Part of a small language model's weights: a variant of Muon for these matrices.
Each number is 500 + 25 x the weight over its row's rms, rounded and kept within 0 to 999. Layers, rows and columns count from 0. Numbers have three digits each. The size before them is the row's rms in percent of the matrix's.

# layer 3 attention key, 64x128, rms 0.276, rows 0-63, columns 64-127
091:452479530536549521487486506468523492503477529455492520504525484509478493478496505502452502508460508541450473471500491483533504513493542512473500480511475504503486482503487513561481487478482503
097:522455495505450521495503522509524535475502514521531473486564483484490517483518483522501452484468520498472508482531525520492463533463518492494517501530513493507495539509487457519538496473472493
095:532522462439466492460489501483494497464514473481503487464517470530522520518533479476564511513493521458479476511468490489530506512570527514502493511506476505454480493543471514469498500512543460
093:532509500490515543469482518504524496482448502517506495497540525527498500503536487503521516465495517510499454516487479503523477499518518486460464555525494524473494487492493490524555527485463509
093:507509500512502525488515492518463526508491549514534467546477528496460507527534491478530529466524498521528536485485491474492468540482538513528514471470494549459505490511528474488465472522447460
083:517490495514466519513527517494503475503517480494459448493519541458487505547505545481494485497511460511517518517471514497523465510525533532495477527532538488480478467587492516514512527445517499
094:482517522502551465452478494499547516518503556510470462539484529472494479477484526505496527475506467497501484518518518511494535523509503524474465537463513517502541471487548508488505461528512504
087:465478477480464509535472495491501500500500506505515470527493510535490539524476520498494504473498495493517510478498544495512453494502497491460494466486499436545545518512501499487482457486499508
085:512522538510544529500529509498514549524489498474471528464533499480552500478519462463520482492481479501517492531526477518511541450451507503469529511474515537522492492492514505482489464478478491
087:474517457478529488485520489538445573462494524476439494467486526516445483493517479503473492483481482512503479508490488473495497518495521528526495499488475494509498500450496499542478441529472515
088:471470486525530494467478497508579513536496485506463488520528525449492460521519486494500503511464527536483465499478461505499504529508495504476510525471561508521491518519514545542507502505507502
098:508514485507456485450500523485538497528495495482500540491530463506497497525535509521522487483481432489427518527443462478535529486505538476472505486500486463503492498533516474522497478474482526
094:497485507507517495489522464519490493497532483523539449518501469509505499463474509483544482489530497483561509503485492489464501507545450518520501416457480486512509485539525504464517462508485489
083:519552489458519518495459453508475459512491497520482533508517507525477501511533537513497480499484486500457483496526512476540554512547489526540468460487467468478496504532482451512509541455449539
100:482483514470498491489517559503498454528526525512504455495493506461490524510477497511502537517442507517525534508498447483474518517489528493529513466516470520510470499502522507477487489488509494
093:508513484491524521484501483503495493518535534540542523511491525500484474496495498512511504496494520505532489443547579543504493525505475491517540553508499472541515471480489540480526507464516488
092:504485502509513473423503528480508500496517492478495526544504507502573472553562492521516496515515537486500478503564527519498538560501474487486553508474485509505538484496481496485494510519499482
099:479496495550465519472547534493497497520501480480526492533517482486508500500534505495525498477509488525522541554492504502469509529489506466494512479479515489488547507494455520441494487454521513
096:500478561479509504483505513481500456470475479472520523517488485500506505491500473463510497548498527487509506506515492461535513512502520493492439494466487461487474485494526502495512515501513431
095:523484475516480496489427517494506524500550544479511508483496471510470542508524513504502518514446521505485484516466487503492467503494486565479496544510513553474538472533511468501488493529487454
105:545539528480504478523465484495491476522506504489450573518544528483480502519481516515470505495531518479483496499467531498473478491492510516497497523491523583492462439489515525467515484538541516
090:520486550497506542526516517525503509488488471511502479508520540484495501507484443495498531505533501479511525498500510534513513491503493460487503571529505549531486470497541515511512452512512512
085:490520480512454459443495511514476481457469502517479492465497495550462531529501508500548497494511497476489473545495517542509490538511493476482502489492512476484549526504484478480517507490466478
102:491502464539462460536468533527477488504466514532508479527495526524494496533491487487484493417482483476527560483479490520502500490533526472506481492523496500505468446503470552501492508508488495
109:468537549484498484516454476488485515482540494480501552524476521493470488524542489492463455493490503512531493481491506501494544471513477487468480462511518568499460490486484496478495485520567535
098:543503436509490490497500536502492520500513461520509542504513491510476470534444457502489468518502490508459471492472482508484461482465458484497491488518470445498495478473475510519530498513548443
092:502486472488527485457501532498481497541487487518491511481501527499489438483460503531494450515501535446446529531484487456528490550509492489485484527491465525524493527560531477500519463516511505
098:510497461496515511482532537501533467473552466525504523526518507472471515542543535475520497537462517520472519509496520497484490542515522492500479483510509489525544476487498506483472500477517545
092:474511506498475521514491505506518501500477542479551485486507504471492445480506520442487537560503537475453487538498516500492494474516484512499500516527522511467485510542496552473525499460505521
111:506515482495468577478505508537482508470501511502536526527504475540502511502531470498501505495482535525551482544500499480529553491517511526506489467507517453486527506448483499492499478501467510
110:466457509484451509509568516510503463508512491455444494514499463517500490520470476510510456486500488494524539528485526533501493515471485514535533504479444474479467497525462470530512493486495500
091:509471534515481474497493479477518449469538508493500481498512488499466468527510485499557473484483487525538496525529483468523482509544477537488537503509487466505488487486470541523511479467498463
099:493519500508533548525528526487514507485502462522463529498509536488526509524542479500467510484495523483531449563516559511513527499495525526497522531485518538435464497522524541502489523491496509
106:508526526511491503499481518505484494522551451474499450512521528502461544480528486503517480485442459457498506465495517508480500496519505494511476510447498508493512502515541457512460489509495445
104:496546540516515542466507510526497500461554472502480507489489487467480467487521528497499494544513514489483493501501560503506493553460486509450495467489502515482497469536491482496509504516480506
123:522510559472554512506476504534534497496517505517477530488488522472480506515533503482494471508475502498493532463502506482482481497547510494500497495505505572561466491498510479486484498462524539
109:507531497450511484514499476466549488469502478524497516526509522473479513494476502483514480471502501487452449491507549509493533496520500519435517527538517506507498497500466519462478485564534536
101:503462500490485476514450538534481485511479501499495479482477540476502513484500532497505506466512535513480498523470488438514503511479470492501475478510518520504549514533484545497507528476521523
120:466503519505521527542473493489526499492524437481509503525458532507456517459528496509480501486493486560489545523467523519486521462558496513485503524505514566521492478505525511489465486498511532
103:508492490444531549458513530463507471497518482529507523497515472501488499523509481450469488500510507505544527480469478525492493521481560566537479486526496500518486485511489492454478494525516525
103:445487512495499492491505497523570488474483497455518540513508506499515489472487462526481472479502498504475498510533489527488479487515490534532508488507507514487519469523486479429467495512506503
106:501499499509494503507487467490477485491500441548495500511497527498491501501504494534531487508541496510513514532524508500516528479506468549493488475529444542487535506517503496449517510484497528
101:535515510474503496487473558464517524522495482491540543516487514512523538519514529444450526486529451488433510475503486502500540497535522481474528509495480529480517488484490482513520498511488480
101:463492496478509478483478484499493491525500526545483520481512465485493500453516515552492531467480520509489524494505510466492481489509568470490481519519476502512517552492491488519507515497540502
101:495507497488526481508483478502510521519483525506434504538535489503487514539558496507510474524422516493529490497505520468553503450482507463494465465507525487491475503462499495488517515484530468
108:521496513537536509491500503506506485471511538482519489509490473491512475480522473476509495495537554484488537452522481485449490477508506545503482498502513553501463494536523461500508485510520478
107:504530508540490494476477560493501514501493504500531492479499465466483564459467509472547459483481485444465483546488508518493480464483518515532472505545476510495518476492507462497495494502503487
109:479490527526541443479513481503515541490427500487487541451497469487497490494504490519519505454498447502476512539529498500519516505462486508487501560503491547513535469478542503480469530485520488
101:473464493503518497514502571518513517506495521460479466534493523506452499497545533468503484510521545501506509477490531519463507479504501484510467476477495488503507513501508457503498546503505530
093:469467547556496513515530509484523469530519546471502539506485481526505500534500509550487488492488525514463521477504491486522522475508503503522507498502538539513482460530470519476468479450525502
097:563491460492518471492513496460535501514502446505506531483491486481470458547508484486498482535476527526484486539509515509497537549478505509501516490461448544494520509493476459486530496495539515
113:493485499457504502529553522482479525490508524509454495495426535519506525560498523490536444497497488525505512517523478508477490493469495470500525454484521489561474508495491487497496504513492494
102:546493496496533535472493487469478511514506500480478479514496503478504505524490492481575518492487468532496531446512522527499511495520500496491535508546495433474483483502478496500491477488545498
110:540522495502516523536443491488540444472472539514518508482509487483514477478502494485493503472457537484510509539513496509499525549484503474461504547525507475493503551490495433491513532541496546
121:505474482504515519544472501498481476489446502521508525497517468468452471500493480528503500495517501504547487517461491450518547500521493487499465506538518506490494557457481513471501486465464462
102:474507466467539509498472526498493498498439491487455550505528504499478515475501446486474518510544481501483497466482489483463458482521541502490498487507505487496507486460545491525472511506482486
118:522527503518528511503490524512490483493517475465481484545522524499514487535496483474498471481521486473484513481517511485481464502553451496500517454475497467494524569454539458505490465447529506
104:466479500492490523522529540458484510512447439542464497512459482485529515537509500557512454460505483525519487526521504497509472520518491511513533502520535523556486474455468477528526509498470479
093:529510500503513496548518462509510497503531509487489502518451544499516513507519514524513536462535494483474491488497540519449518515520497544546496481481471489528510487483522484500521463492511485
103:498491514534480526468552538523568454533517482464517476492496507537483504452433483527471520510518503514542490498475488489447492467529481524488479521523504472517446496535546470543510512495514503
101:458477511493482492515480476527512504523514535504484478456474502467503519502548506506489518474459536481545514474527480578513456526503454503466508538521492525507518493539507520509510488507479517
106:540487506497459470525489518487491504547512532556509528534496515513489531483527497518484512512491529524471507528524504448458532481504497473514506474522509482494550501498537518519498541513501534
088:505462529491496463530516519470523497543516462474496483466544507460490519503505512500506516517546452498534547458462497521530471500471491497532534498537512503523507482537503495514506546519504482
098:491496465556490484502581536515498493495520504517489532558453456529482510493497511532487520504492508486456478495536462495500517498492451505481486510518535499534509479527506498544506455515499516